config.toml
num_hidden_layers = 15
hidden_act = "geglu"
qk_norm = false
attn_scale = 0.125
init_std_up = 0.063
max_seq_len = 512
Each number is 128 + 32 x the weight over its row's rms, rounded and kept within 0 to 255. Layers, rows and columns count from 0. Numbers have three digits each. The size before them is the row's rms in percent of the matrix's.

# layer 12 attention output (transposed), 128x128, rms 0.166, rows 77-127, columns 32-63
088:067102121134144106181137123137181105093116079108169170120104078116169074108127157146141141085077
069:107137161128174164066198145133072092114150180151130100187103151072176116098130129166065139112136
072:104112120091192115139157153148160161134157089094184143188054129076098163135134130099156063157148
081:078100099114131109174144139117100070091068115136077103118191114155090141175093168161142168116068
064:123164176157132120147124148094080089128115099100118077037071137118142137176115069068156107172134
087:096153177121129120104096179123115178117120159176156068167119135078122139189110123104160076164142
077:104157146118159107085147159198107139140150102156158110165087133193111123073122076120126180150136
077:189149072152116065134173067115177166116112156080088114118196138119129127128129230131160117105066
096:123091139127088156127142140105120113165123171156068062119137154155156187171152088093130103160133
073:166188111137152050135082117081084092161125119077106080078169108130098142169157124121187134157091
088:182126181154105089166101093099104134156104167101143111075172170104118111148101151088153078163167
083:085098137115116177114145102116169089094124091153105115224188104097140111136097087157056136112155
072:121124126105103204064051155111101088124160098137131100089125102118134165123162104130125124193127
084:147108099112085145145154042141175101140103136084186194082146143109093109137103102124175165127096
083:127080086169074151129153158162155107116125163089103157099069145153137147086141135192146135086095
078:144130113168105142139147121084208140152093122098124101126162171117123143185179119099155114132093
078:110149092116157098113180109162126151109135104136153133166146134139104141038124102078106152189108
077:042150167119170118127133116160169189184147079193185182197120123110135137147118103143103098142140
079:198140174130135117059159094119076170101117154156141132071105144105109149131130117114149144131174
079:120147133121070139131137144159156100114119158070130122091098094099160097093165123166140142120114
079:047056108105155094122115158100171112153163062117089126087131099123151120114138116112083129091104
074:100090168138154095156100100165160152084145109089161067136171135072087163125137098118161091123143
084:114117120112140162069145134157156137154147113200098175095172165174132140099156083116092094159113
092:152145116043151108127177111126091116140099137094096099091177157121095164119146146153098121121138
078:113089125136091127113124087130142100138116124142064099188156130163125174118094117138154181068137
063:091120119046213140070138160175063137142141113122174114169110104131120096119074119140102123146161
085:154155115095119149121138124163110041121124166125053155080119089122185122119156150165124148100133
095:077165166139167118105155129107124113173150115187141128196115169121126177183106111065069114135139
087:061093125112110101129151075151239150104110078151126165172113117095125168120116150151185188119134
081:056122112066138161125166088118170090160113142124182082166156153114149175146121083101106190142144
085:113121114084124128136088162096126131078106101107143091122127153121149104157180134075103080086115
088:129193140138113118168137071069131143171138103142136161149108140111143134151037167094110116051051
081:100180123179055139146134142113133047169130173153139178128105132177143128155155150109100104135093
061:172125134127135130126175146157096173131138131154091107050122174132116161143132148127138127154170
072:127111125143140072148137137130161153102130116118106106051181164195099195148143179119123129121103
082:095137164130110118123110105125138170120138097115157127209132075102116146142130125086147125117111
078:113124136191139167177113181084102161083142088125153067139161178120123094149110070051141088094138
080:186137106102107117140080111114115174124126097126135110133204115115049150134124155090157141099152
081:171157131153108114185131144131168130185158098078140123165138147126127180164142105124120127113149
088:107142191126111122140075141095114141141158116176186134140124082137219096138126063148097102117165
072:151095158145120082153177118122145124081114123125167154090132156107108121158125118103157136149110
076:092108139171145070116159108124135150127110125116161126232149089127082106129067106098134134131112
081:112117119096111165143115108103093142123138099103152124193149086165155155165093126100148134129132
083:119106105190089152121127173083120121196157174162137123123147128157143183133153131094095080172186
085:191143118089091190091075095134114135127178198168133137159136123130138159119155114082113124166152
073:068093202147112142193131100091095125086150132150193116173173094124126114127141118117135095138077
084:183113180122128089101128128157135149177125123147136112115201108114115081149079159128169126099104
080:052156158144164103135138150240158109138123079150154087133143132113112126096087044159161098175096
078:139109146131086121162116101082097110114117136092135091203150105126156173137148119119106081106137
082:168093074154166171121052199143073125112122161142151086122159133158139149120162098151125131155140
068:140124079155085121133170084103159123119121134060084155090116184126098154152194160132130146114138
# layer 12 attention value, 128x128, rms 0.158, rows 78-127, columns 32-63
084:135131166127140137143140091085102133087165082165097121110155121109212109118110149121129095140147
079:157099207132114100147138180149137145104113095152138118198142081136110156076166141160129113165090
088:088100097115107170164168132136112115212149160086126173139192097116120112161093159067139147137108
086:071176136110145125138131093152075172149090144100119159119103132112181125087111136110136192125091
091:074150174136218155148118139186117129151142173142183143126149147146129142098082181080142098120128
088:126153089141120103134152159123130152113114053180079136130097154162066132135134151080083149141157
085:157101071124124143184159123093166127112163103095132111124124153142128054127141123125165190094031
103:082102152080166157130096181132134135134114151121142099121106178117167125171134148148124081136133
089:078138109132137083151124148131118153134161134121138147110138134121088097159122157088186143114109
083:172164146162167127119117143103152160164130144086141080109156080129104084137099129112144175066093
093:153140130126148157179148064101124095149139110155129150139128141138114136157168099172099114150141
075:114104154128087105103121140154142148093097175181105137086186124101144098126060062098169162136143
090:133084144104125174141104096143116159117114150126132120109196135122057130157108099163134148118127
087:127105118140133104136146170166108071116146169117097120153135125165163112146100147183133096105142
078:094118108141115103125104143110137162119130165088161106128116114129123095125161140084154147118063
091:128179124140170147124119138114149149121107114158109121165149149152054138123159086118081135131129
080:123131129159137100190154097152147059122215148174148101141089121102149194064138142137119107198124
088:141119162098129105117126131156108208125097122179142131120146181131121095106112126116125162138133
085:113181101091100141113123133106122144069134140088133130127130133127106129166125136229137118093122
080:133084138133091105205104069141155084106130136111070113093117140121170228128134172137110097134187
082:157106150163127092192102131152185133069117140111106081152118174102126118125099193108145097146116
087:118137147146137143129141108156122144124130155186109185103132155144109112101202125132097092109148
096:141106131136128055096129123150158080124119113124125054123138166113128107120174158122131103093175
088:094141124144162139139171142134168088156130128115085136137127134140120133164057185140096154135116
070:128111118120161121145129096099132134120137103165066182123158137082116114102147171168101089172165
089:139149138111137162128129131154141099173086114115086188110131142166099126112104150144098103086104
097:121164174106151163111164102178121115171144110160143093153154153103195136148121167038057104161120
091:174143155142128172166129125113157136076134089133089116152105128169076203148082150146156145160121
086:116144181160094136114150125125134079145118135134141140136167145131118143121134184159096137118152
092:139161131093111132120115140150113176123131166108132112155113163115203161084160118110125088104156
093:113157115143111093168182079104137134154163113156138188115152122151192146136113070130124074108106
094:131153076107115171088176187061114068194160163137150166149134136129205110134098088156098136142088
081:116117130087128150069146145165115147173143159144189112106149163128137130087108113098140195130115
090:111134101171129117142121142165115093153137191111092117096146180091167151126104169087137147149063
098:154176162114170129130150098112166106090144138147120137147106128145131139162081110148132098151108
081:106089149149174127164174120133088170147114183165131061152176135118113095132135084147132098127143
083:109207087166103133138147095156136138169126085142161126137188150114050100123126120126159170121130
082:084157076168148148158169145109118134224155106118145156167141150129090105114164154108175163149116
092:132165109145148135131083172086097134105127121157130122121125120153121176138156139090163094139201
081:127069125146093133138163116075097160122119078142189102143120148111067173105134164077140101105113
079:170098139122132141158180140110159160138152078172109065166106082154088136139165114152091136148110
084:120105171138135137098159104091117066147135123140131119142121108117130124118104126116175131163146
084:135126165137146130144143201122136078186143176143158104133143127099130114113192106089089072153150
091:129137133081094170114143161110142157153132122138132166139125145140098036116198088153123148151123
090:158154145153178166157092112119116156077114144134125144130113102138099189086103148123145039135145
087:145125151104118111152135094118154157145168145090145156075112133115126123112120119119158110121122
082:106098067164170181164156124122083130093154132142137157146130142125118114129114123122166106188135
086:160154123120162085132060125106121152085093155091133126164150094163141147098114164159168129098124
084:083073135103138117088077127185094127090052142131155158111124149093092110149098112138202121134103
078:156091101133081132134202161089130083151123137095128078146171162158134092109090131150142145098088
# layer 12 MLP gate, 448x128, rms 0.14, rows 0-103, columns 32-63
095:153094127151112102116093095162111019090114098157107082105147098119093098139122141119129114164187
103:141124108158176138189156124132068205149073108099126106053114164090110117112205148107075130122142
089:101147122176175136121115131119143102176098111112164100104169133098205120107093156098130146118097
095:141163141156175112152165102156120086115136198175129123167085040038139136155170150146119063154147
107:079079142124129163182133120135136095142144125161131173088074136079111184163100146062105138144149
105:156153116151121130140144084146114157104075165157075158086131149140117161137162105126134130107148
126:091164131064118158111142149182062129097121120058146111129094121125111100146179127105131109126186
106:083114111128178076092090123064162097134136131108101174143145146133162109112163097182134171136114
111:148131103153150140211159124133148135096153074133171130129138144092132116178101149139115129157144
095:108106133119134107158113065147119111103091119103116095076173147115097118130130092113150116076161
103:123052130053172204131128143115144060042126130161139083104122133127073122195104147097105125113205
094:114146091105152159145130141165119113078089128149151096096139138156109111136169167100111085062148
099:126099184140090147182217107087121118169155090076179128188073098123116137142189116132107175115122
105:125114092129159152160135159175078066086114139107119108110108148129178166141178080140088180174184
097:084076049073144136143133151091144116145084186138062119160125150122123134115086095157107062146072
107:130110139019166135165112134105131129132125132104118135118126113094108125210151145099098071096172
111:106117136064135101183156071152108132086140162105067114126130162081128174163081099093106157090120
093:138128089169139137100173063157145090107104126143142145139085186109093183134076103083126102128101
096:211101182118125095114197138117127148165110104139189141164089018160171144122160088111122156122077
110:141092132190131168164106150151176092148109120097101112130144140142117179193166090105170079123085
101:092123118137129149155080129135098075098177153111110186134138163102158107107183124055072105128215
102:130105181161129084118083080152124129095158121128125161093079097177125101158149155100132147140162
097:135184101145147087128106076132151119103121098128128119121153153099064134168150113134158107134109
104:089079055100135074153122117113149096139109137123117063140106168069104105155121120157165120103149
090:108190090137175142093163106103162076141113128149133111108148134158104112176143106127106127115159
104:113120109095114113059114100155046113102128112115118147095106153151160124147117173164122109142143
087:101073117139113085168083096128083145147175099107081133155100115112127159122174137152143145086193
099:131130116108091136124140191219128106167219104131123128131103116075120095170146145122164131122075
090:145129121089142139101152086161161108171132136128125131159170069166144137142166178167135084135098
104:142170100133157173163141133157139115056190125089117088080058162148189145174112126096136132116131
103:137096174109090112067148109120135132112137178128129150105150103116101120191112163122110084123188
108:109125140109149146170146051199104103034115115099156147090113147114169108159138155106115173134199
098:077115103153147100142185145123169171111085112144171116138148129090109114088151096096144075119136
109:076091203117154165094106145158182103129079150089158150134138184087110138112133143156121139145146
097:132110061148121111131090150163175085110101162091109135167124103165058143131163083144134083086139
106:105086101136116114151108085139114104065131141155123086067142187093113153155103086036087105110169
097:092158133157085151149155087121143100128113162129118117127101177099121150157139088124105137108131
101:148133135179115072150100099139141105084105131131132189084118098096136134174150138181115119125178
097:164115113130078139142131110117073130100121141140094189183114124169137087125131138086127124123120
106:153139087129146151116136148124089126131131161139111134101084070110144168129168109121130099166160
100:157103174099096090082184129067134070154153178151100107079145179161093127113145083144118094129138
102:126120135142134151164147091172105155048094089090112110164131156033138105129169167129082158141079
101:128105083155167149137127123155112140124124070167131120097153145133149079164072130096175130186208
100:175117110110104178073105146185099133121162118147110101109105108145124099163138124099104123091073
090:092123173130086157124136150197131128087122149116089125131083179124151128118104107142097084110142
092:122125143125114070111068124097159117164135130087141111086116164116115107137147153129113099106169
091:082187147060125143118098090090183181148121165155125128131108120181097129138145192142118151132088
113:158096159065140170108124099117180031096159117109154070139087161107119150148146120039056149138147
102:164122194093150109143102105109088158175117074138197154096079128154142133084124145111122088144131
099:068149130104107161133072172142187177139179133137044128096156145153069159128093093158099095094119
097:148129106134112134182129121147158168140108116155184100128156144111106079080144118134127083126080
103:131081151086164119138107149132115092110091177100111143079110136138137141161160136110112111117109
093:175126123096105133139177103136120148141088134118160142108116104141146108129098154128113137086123
098:136079137106134112132127113171095134136122139093130133104124127104099076121111104090142104160110
097:064111159140134176130188057119134117078119101102123114090130161095096090144182154157119111150144
121:138115133136142152151122106147111180119105105122156159093086165127134134139126108090145082124145
104:083132125132114124159093098188128168107104143100081111166143120104115111175119098048127079086087
090:060120104131134131178131176206163148181109174100133072114131134145125161143108062114147124145147
106:133105093142141150149188117174088123152107128099134127126127114140137133100139199080133158112145
096:142147062096137175108145139115031135091151124147100126103140114184109106163200129125115111073151
093:118115130172138178133125109127101061170135173112138160152124113080117131110158160183124159068116
111:107111159153143133172112093174165130128094137100086111126123104166167116153170158061112179172135
117:110097104064120081124078094177182069106159127091068150146111185111087132140087126093138107113113
100:096145115099124171111103063170098151147130093072202145110102157101058137067126091044154137068122
098:137109151157129094151140100163081183137134155110114097083118111179160130128120136146102162132141
102:154100144121127158085133132137120139110156105112147191104154092117124082112172133079114138113159
115:147137111097157202156136085162135137147108115075138079106139204114143138142168170067124128126145
097:134151113110130117081109128127174113132129142193125143105122103128153114122115168168120109178130
106:117073115102077138112111181137117121097130093100155154111101155107093107134177132106154090112135
117:114122099113110115106193139139110142048031090146099108107128150139119136169154150112098195128135
093:061068165140175058155076082115084133147144113116124069110128121081156134149139121126063078108175
088:160091124122077099151177130116128171133179140062104151134133073157184144124131222104155114105206
101:171129133153118101107133171134104066171122118184110139125136134106121148110151153135127166157158
114:131084121103174071173088051141157076076125159079185111138120153096147096139103093159137069112127
096:074089094152122155184118152139170121084030149083109156107101197080143149111123089137103101127169
106:155136115083135182177166137123200074132181165056107162139073139090078101099115161073126168121107
104:133114171124121121125164103149135121077139128089081128093082194074127071108184146144084106126123
103:111110111110103127112137119109097070123034142157122169145128181172111151120122153151075112098147
097:116109138099196126115151110211133153124147117098116061111125145072111100139115103106118124105163
103:083132108105137146102139082177130166146125116072203142134142122136114132179101078121162085084127
111:096132120081110176164172092163086160127123083080148117083146171089075116127185161122115184167101
106:089116140107101141075135112165101150092136117079121135129100141114098135134119083071162102170137
094:072091109121100121190128178162072157146149127162174093101088148200154125174112129100127129105069
091:120129120126143110172169153121126167091123153080162120032054158112135141120138182178129166113159
096:171197181125124118073129039134114116147072063089105131152149128115094155097131165116111094095137
100:134116175128086146145169105153151143031117155110172120112156110105099175099117105118068160124167
099:110113134149152169142168084178131155129161125084137139102099127122122059073110160143185168141129
094:083094110094125187112132106146163131154182143058127068121132153114159118145089149149163120095095
108:119112132119173166201167089120122157127075203139166125105075109085130093148076170124097106151184
093:155116101161176181108140101098163121119119156097137154132109127122095100103147171143136119073119
089:117093189090145203129123157179152103110128173089069112109122136101130097163113157154116145170124
102:145071139069171162192081068122165096132146123110079092090071124099170135074134117076120121154157
099:155118084099141166040146088195088159105119120066121056110097114128076114099163129103155110162105
100:108146116098172179122170066171087097128125143098163157117072141107079138170113173100124097082119
099:142084135119162096105134113126070110089127152091112102102148100126141183147136162119144118121105
110:107144156148091160151160123180146080128085080064156072103100163080122143147121080130097133043128
096:103152089112163108120139123189103108032169117103115103095100186165156105093116149085134183124175
101:119105131207143150139091128124152102143128167050163114149136102094117163139192084094155092100085
101:088079106090129191159180096136100146132146126093153048170156092117142130171093157146088085092191
091:127115177124121133162179169160137148123103214121054110155084114132145088108058182132142080098119
094:183137156127130134173151143131151124127116164068136178056072102132119153123142121155113155106159
108:129124147073173162137119144123159124107115157081157115134130150083167122221142123124104058087141
108:116062153090114161085100099151109167037093121041141147156137091108148110153099119098116119135139
111:174144113070158146104135100132143086163117093096137161135097071092126105101109074115127117131190
# layer 12 MLP up, 448x128, rms 0.151, rows 0-102, columns 32-63
090:121135141142038117122100134134112155171158142119113108177092150115136126122134091138112143118143
095:125154124144152142105111123161084163164148120124165061160196085121074110053091168172131151099092
092:162044104185071105168135084157128177148191175096112152086114117137102100114124123156120134116122
092:178119108135132114170112078102114150197109109136046126152096133156135061138131044169132142145147
097:147118112099118144165121112158121103071117082062155140111179130146113154120099149142092166148087
099:121139129116154106156122157182147130152111112193136119101095134150183156165117087119163169117151
170:066148156086071205139147130196124136100123123110163095123104140134111150171118120131163108156128
100:107117028127121140118103106165129144160149160105136143108144160148139132127136092151151135126113
104:111059123113116146139069140132110201144112130111101154149145084148109087159147168076128155110105
105:199171147107193108110098136129164129109188152165136133123088082175091108120154125100147112128136
110:154188122129066165093149116081142147093107132131136089134093116138107147077133102089148128147161
103:107143142080097118138155140126095107150136144045148105088088201057168096184117120129138180050114
099:170129103145097106160187111134131177099112174133134175166156101137108107157175152123144122116079
098:106140153129119146131128152119117125120155166127178093112137127132143104098124119096125119134141
089:105104125182141081090151085136124201103034120123158096123070149098145148175160095154142111110107
110:103117151074119143086114046159124131084170095126172131185116068173072137146139115090136081106106
123:135160069120163203114104150146108175099075105098209161099133100083130081073179142171125135173110
091:203118113167115149093106130123144102081175094142094116099123174122056098165146141119137101143153
091:122125174191091143070096190119144138114136091118100165137115159170134152090138048137109161182076
118:138080132109156092135133113104152114157155073118136106149148145147100189154171063130170132172167
099:144127138124143139117109141154129182104148068078084101144112139149139175175102186131133161140128
095:173153122144177139035096142114167187071114082136087107124102130136173136154129120174163077136152
090:151081204178063123183147085128116081164208153112114131134143076148104158122168152155165142149115
097:095131118109108088120164109066179149137176096124108119131115149104136164110145145170111102142105
085:089136162144082149110132148121117076037103100137115111104127102098076111194163138134138150093115
107:098163056058131144097129138142108125121108120116131125210176181135072120112091174133162089133107
087:097072152139130084129121093138098107151144148136090171154110143129136089061088140129133173168135
097:135121125080148120150155075127128174138143083116091101110140161139103098119092097142092147161162
082:190132134102157150113085138135116125208151142175054143083120159137121133141170165185137148173133
103:162173119143141163151122119139095178142149057127128161128133166130152182090125059108123140083114
100:149061098158166145147117183128146086094076124165161154130199141145170127088108150110168166183118
135:124144117119153107126133118121140145073110127154141124133147154210162117099167174098155142105158
097:085124209176157178126180151100142142146191106109144149128160134142137144111083118098080111121135
121:169110091059135086145138090083092199107107135152077058102153135113183182167104185149150138152112
093:107148132063060179082101192075143136112138165126100117132064102123144179110138088172172089102107
106:124128145125139181130150147153121127126140124099062141117111075077126180171134089139090100156127
103:183134131212147136132222148076158107195118087108164147123136118111193139146144115152112094136114
097:134103134105140135104099144111109146094147166106106083115163149123132085060132124135094172129099
093:100122125170112134035092145126168124145128114131115131105139144124138104168165118169111125116143
103:139128165119166136076120111118133145143110130130111091113122121085140167119146115142138114098073
094:153106135149139058126225139163112149123066169125146113079084152133060138140095152151125141127142
102:127170128116176117142141160073089120140178139147151164138109136082103137114137092159089092118112
092:085141095131110160085181105143143115107081139141116139152148117110124160115139135091191119108097
096:120111162146130213093102111133134168131167187133132095093125139185113135107124165152145105097108
106:162173131093127116124120126107149055121176139158125054088138151178068210152105096139139142174114
099:162116149162114136162125140087135145153122064088151109094157166152097134148137124094104144158086
086:117067087184109127118129169162099083113102120110108117153142124099093102121137113156182103125101
111:153104088119131098109136220147129147081106154156145087117135150107101133105100099131177086149160
098:206162135149141151194082155136071123152120086138159139098144142095140137076132062155092120147108
094:110107140004084131156119186166137115139078142176127178163187150115097133128137072143088161180105
095:151124159131110113118116136137056153162163107102107194140105086117167116095194181133095114154127
106:100110129132173026107172116109131139130132255146143142078130130169111104166174087132157101152147
105:125111128108114126116118120127140097130121108100133111141114131096081186187114121171158125133158
102:080079151141155107109118166091144131179125119128148130101125114097079104152128109134142140132138
104:156188142105187123113150098203104113161118103115167115098048162091076169156146117131091184117108
116:077109155118110163113100193126127137116201157129177124171122136107160189142136163179115152081171
107:132107135124104112158143212118136082138111148162135178116111091133154223186140137147123152136155
086:056153090159180107133131107053144169152060099127150140107145143130128120125096181143174087115132
117:160115114158145158163133075078151117136075128082160148156138098084139232069080126159145177120140
104:120094135143113123177161100130166168141134134070144071140095144115091128154105136085132157120090
101:093162143122157121127161129096137115147116144114107147115113098119189158121075133165151103153141
105:090067106160140184109151118102196156150178118154114101112155110092145112165162203120125105135124
113:149111144112121156155082081147113112162172119131137129096131097127094185160132141101154119066115
101:202159092180123125179148088093116119156135105101136135116117187165091146106119063109202117115113
098:077123144142125149109106199137071139091074204175127102133085125093133180067122171118109116123139
095:137174136087149097157100166020112084106119143111146114166113184144169173103135115088121139150123
108:105163140185145085153123132164162104153127133122133132153108086220158132139128209180147142144129
089:112143089165098125130174117106116094145093154139094152165165153188095129146041116100137119097110
104:142070123084055130115111197118122137130163134090149157132105118128138148092156142149157119132138
099:160139093157172080129141100133117060193138107089100139173124117094148097113093098113102170150089
096:155112131109155089123159082102102170098184080159121073112125113132060179142124150077158108107092
085:118159184138106169044125119129095117093146129109159091159118111126157107152146055164058147133101
094:132095111115166182114136150065118093191165094116143162103121111120200103088152160169089113152139
112:150140142155146128081115162071140159138064139143177186114113144162086123134186088149126133094151
093:104114143192140142094140102137130192114090155156143123090125119133172142162129101175151129117154
114:066073114144121084106125108095117064145142128108108218137154144112109184157147114165090145117121
109:109167171124105132162140128185109134146116135104160151137104111167127091112171124081160157118154
098:122115157121194081152142151132104115147110131129173114114136121148148127146098148131148133113081
102:133131080161153104127120117108110068065110127162129100093143075094161147100101178168078175112114
112:075143150108073123118113152118130165163066173077120133124154107148141094135140130097127114120091
106:095161131107144120185146100151122161098110112164118134155109158131051122146116109210130112170126
105:063152114146135094098140132135115112159093105061097152145129160125180106128180145137126143144153
087:142190126115112108170084076140162150112137091180122176121038141131162077089139114113144073121149
087:081048156157098054139157123081124139117133094092173108080135128150130138159198144173188204101110
098:186139159194113122151173176098145117159126082192143148078119102122167100161122069204109140146093
113:117132161143124164110145104129131113079106210096198175129162100144142187090116091143127112130117
091:144141127163049130113110120161121142134150141134126113107143167163142089179149100150119137124141
079:109133154068170133103100135187097124132156162141098086132067090126096106192120123145112105132115
098:141089096085124170174091134126112177147158099154108135179140119147112147128134132117114083157128
098:139131125129180079053189123101097127072146135218105156101164143137157136111128153188183116199116
081:139090104139149143154121158113085177179139068130203112085155131082176132181076202121121158119117
106:110066091081090148153084138068143132145166123166146091150182155098108117130182153113111139136082
094:108157176078145132166051163090131140122141130142172129164104192080116183079137136123070095138164
118:118134094185110175126145098067136048152073128169119163115127145189071172151114112138137137143080
111:170107139172142157077097084083018103173145184159090109159171057111192129146099173094128097096155
113:162156122116139094144201094176081197073095159125111140156122098152135109133122136156134151126168
102:135124131119128126100115151106186103128098124136088085158144142199130172111051125073123133145093
108:057107088203096130175146110132136092161141229141097124137151115150147098111126131120152118157123
103:046139112120169150081146114161070103067085123109114132140132189090137092153115163130086139143170
096:111106117118069153164155162168157149139163144157088135108192137118148115160127130132129085163179
088:161140137158143091137064131117145109175099122087113118067146085132163140125106153137113155117131
107:121142142109119114082092120144062133184104150073139090104146162209129128187093186148134136134094
108:142197103107166120157084134137096113137194189136119102127092097092116174114123160144087093091137
# layer 12 MLP down (transposed), 448x128, rms 0.127, rows 0-102, columns 32-63
095:146128061100230137107134138139152121119049100076145182119134107122120096094112153165174155168168
100:187121141137059114162087129064111129093095123078129122141119131164151162169117165183156083094145
092:119123093116137078134110173128095171120135089182124132150153136158149099110104157119107084083190
097:123155099126070151145106143172159078113105164131130165173162074146138126075122148124139137131106
102:121119147149172086110100124100100114208115119097140109101139150140106082151101193110141107084167
112:143111144126121121096125068137152145152115098080155084149121177123158170142181127133149137096169
117:141137120151153057103117103137150114124159171156169137101172120119139116085103144137125144139103
102:143140153098197121121136155132106171131105154118125179168046100076104102193127121151109116090126
111:140141150152143148092139122161072161143086101118160150139100134149116125139177126158123108131120
107:120185139185156162119111139173098113075114119129167138133171140148089099142177188104106105132174
116:068151175077106115187151131104170146104118137148090116154123069103120114111158134112139125141194
104:098075132133102132170128183154167160129105155056082174146095098118199105074095132099159124131091
089:154118116113087145141116162119127075110142139118101078255163035124129120144105150121120134137165
095:089123114144099166122153118131112145157129069129188096035151127162140190115103117117113167138146
095:103168089096160101089084127139141137136102104180123143088125098144119166134128141175128178117135
115:128206133134139122081130179105120104156128133158119152114160039108155140113144126159139164094097
113:152140127094140056097114091095127164132110074140097136109163094180062107090069144139128093090163
100:152055135126210142147163112116152111079138122090113099144122102128132147107109165096125090113150
095:087154104120208112191193100124174132144102152172183140040124044143108141142086143152161090160158
113:149110190108255110118109106109112121115123087164130128110102150149127159161132107117173153145141
102:111100158094122144166153142023087153110182090110132098131109120095104169112149076144162092137124
093:179119065088124150135168164102128119165168132138112110129204116137139101078134066112157141179124
095:142113109145187121128078148127143150143103136110135144094169091104081081172102091131123127115118
101:138109153167141105082126132159097172094160125172177129057135162195100108113115100148162105106067
085:177084139140130105139128161082156169201116111122150130027142127182120162102084105104106113107165
102:118119079126152102142204121087183113141109119155090154103146146098100120087120168135169173143066
084:128160134160099121076147171145158142132094165151146129201183175125201146125101123154113168116133
097:124116112156141161113107120186149132143153152083157109113121119087117151106199105132126148103137
081:079165129129131116172150140094131090113127122094158125087140051147160113100069085115114122099143
112:075090102148117120106156130104152134123120178144165117112081145098158179097143124136053106102134
102:160131094103105091137109090094140178171136160087167104126075100133116174168208116075145100100122
112:141154071138114097104155176059122164114117089132110102068154143107147179096080124085122103079176
093:187094131118135130052167115125097121090078105116170176184136142114101136102144093082113154064102
121:134210139176086158099143137114124138118130074114142121159149196136152092184068162129152173106176
101:157094104170126100135136060116076155095153095120137153126153170108116122136123179125057164123167
110:132134059146099093154138136121114106157106166171105093205108160098088154124115164132124120210098
094:149127070125214113086133176141075142118136173120074140151095087109140084123101152136095153152107
096:137085111103123153124181143098162118117196148100172059115134169067167140100115105119120135122151
080:177150139085120138133148085135077154105104158143158124000130128116153135157103063094120119201140
111:155114135079121081129075145099156155091105182165154102083073158125062108121111084146074149146122
086:104136078123151182134068136136158109074122114122090134113106129181172093143136159107137159135150
096:137092092156150103100166112130145109116107116109101099114166136095167116142116168143115160094097
097:099165121123130114153112109098195117136144122098147081130123219136158083126111112141134105140185
100:110137115106173156105069166091109110142169189111113110156137132116163174112099116129153104099142
098:177167128124120141070118174162095122135115145123088065154112159133099116142148127181136166141122
106:140090117161139099146132147116093125124122122147155093173150170132175114163121122075107169215123
080:094141160108182154141140125117162149150150141133114107049083134132127131115143105141135150122167
102:136171129143112074155134099129170109114110110090123145114116091141117133185220130133137118180126
094:157146150178171143053151114106148095175106115181082146120160118108124145162088173160069109110131
102:133104134130103113094078160203111159112107108176128116207125151117173102162116124129164164150099
092:157100083109158158185106110083134155153117132158147145116069136158139120170137172105147162075104
106:115160109098119112172117105163149143123172179144193126137118099119131137110077110143189164144117
088:122129127076188148130131086074157134083133140128133173087126111122113124115099141123101093077122
096:116104172167169130115135134116088126106179170112094131131156116108111115161088119107248143143092
102:152182138120110122096171158116190147166116110162109159182138103088074161187168130164090106081064
110:110110131088146170129130136140104176104129062077121118112139088061114143141077130168137125112179
105:133134147093183108070114116101114097208097077078170094089100123131152072121172126149123175111132
087:145158132154107121075122114103117088098115146112141105141134146111181197152165034118145124107147
113:142126208038122146157106173096169096095174135153145135166136166129163109135156113140081157142133
100:144106137128132155098189152177137097074150148141076181132173117085136104126156123135139129132163
102:095150132092137131162092216044136132135144144198078183186104136087149124129108120123156142117031
108:148147056090152129109099177095114108151100093176120108146132113085128079098182094145138149108131
123:157116123089129120180115059159065134179106130145132106070107161165173072175133144132159140109058
101:130132117114099119161148152122175105116110120116184142097147147082113166147104121138099214097093
107:090120098140101125189109101103102099159096081143113151099169178155183134106119183143113109150177
102:127128155148131164049123153184161107107140115139141099089149126119131059094117108053202118131175
114:096108080072096148120169162166122115097097109117163125137130109086086136147133188107199143063099
086:144104159103180140099099121183091168178136105091153083111154125111150163129161113173138066102094
104:095087146170139100132133143110146101090177096172096114131128206103189100170041163115110141117073
110:067205151144128130091117089099127156119138143190091149164137105135122086135151110167152154142159
103:154110120137129053074116151068092097179119100112133161098149160164154133107142165105222137086147
088:174104175147072081184130115116152156134152157121145159100091058158177089150085111116144152089159
097:081150174146061114111114139167117145103134115155112161142182168127061096114156157124147106123101
109:164071157122140179149126112143146134114084024158113158158060129097181107156104101168104136133109
098:133108098126106110062126101174155109143115117146127090134184114204150130118135135137196144182124
111:135099125137113142151132174086147117134069128091066177093118160139116097168174146090147130171119
104:168116145158142099105062085188147108160165117220148149111108098119116127159091134150137112139096
096:176140097124106112106132097108051074165163061114167093070152166151128135141137129117123091146144
102:083199157101185137121116133154130137123129136123132133101133132110068151106159160168119088090064
106:120083120092160135136103134135142167115121082126175154000171086117099089115157112122127117152149
090:155106139124111178161135075125130093131125113142156063106138175138170146171118150071086136117113
108:126137110089156131139142101111122112069082194126117072180094163139142176141187133162059156101141
094:109098111123115153163138157105076171143131124140158087122235108154117142143111137166175134093042
091:104131161123102065186114174097126164123167126135130108109126159119164172105141103096188111147114
107:082149141114102176116187123135128129126146125122113108047126188120111129118137133129079060075135
110:075195139117145141118111094076161107176091142054079163116089091106179128132109037103107150165145
097:120078098126136143143176110095098153125161149175162155053167069071132167119049133147122103109128
083:115064094200043096160153142087132128100104145119127128217173138161091073063095101130144149079146
099:132088146103212110141152113111112126182113129196123161107155126160153147168195156102125186144127
096:089162156093104170135097121143126124143132153121133117053133157149108119090096151131133095106088
083:162170095084106135078092102176131123114171173092051133074102132140102070166172090108172152134128
113:107150061154136159187168133174172132125159159140116110080145110068118117129134127129118133125102
091:116121121096121167101167118177106122194154212110100120168098105124070145115098134093135132166166
108:154107136126147177125120121138133102120095129130136092123175081126169135100138125165185170075168
110:164143106112171094065137167091110150143078085148107157156120190064103179131150121177108175164131
120:152075115185123108145127133141081145132063188148134127081124183108166192138054144109168108092152
095:169131094058119100120107147157172107081152192114118138135109131066112100167136096166112182126126
106:097131100106139092160173091148151151171140125145140159070122169127082135144145166065109099129103
104:136078121199092174112083167079093146149117134174162081134120109075113181121141111120144164174124
097:140094107135127085119134170076129148121115056139109193096153115134092114113183112112122155130145
087:147110084143160113064144173151055094145154085105106118172156060107131118126111126097152140185172
106:123132130158106156176150162139118112109172096106175160121166076071132124183149108150135142165159
102:121057099116120162136104061160178109137139213120155088142146119138125168103131122168133124161149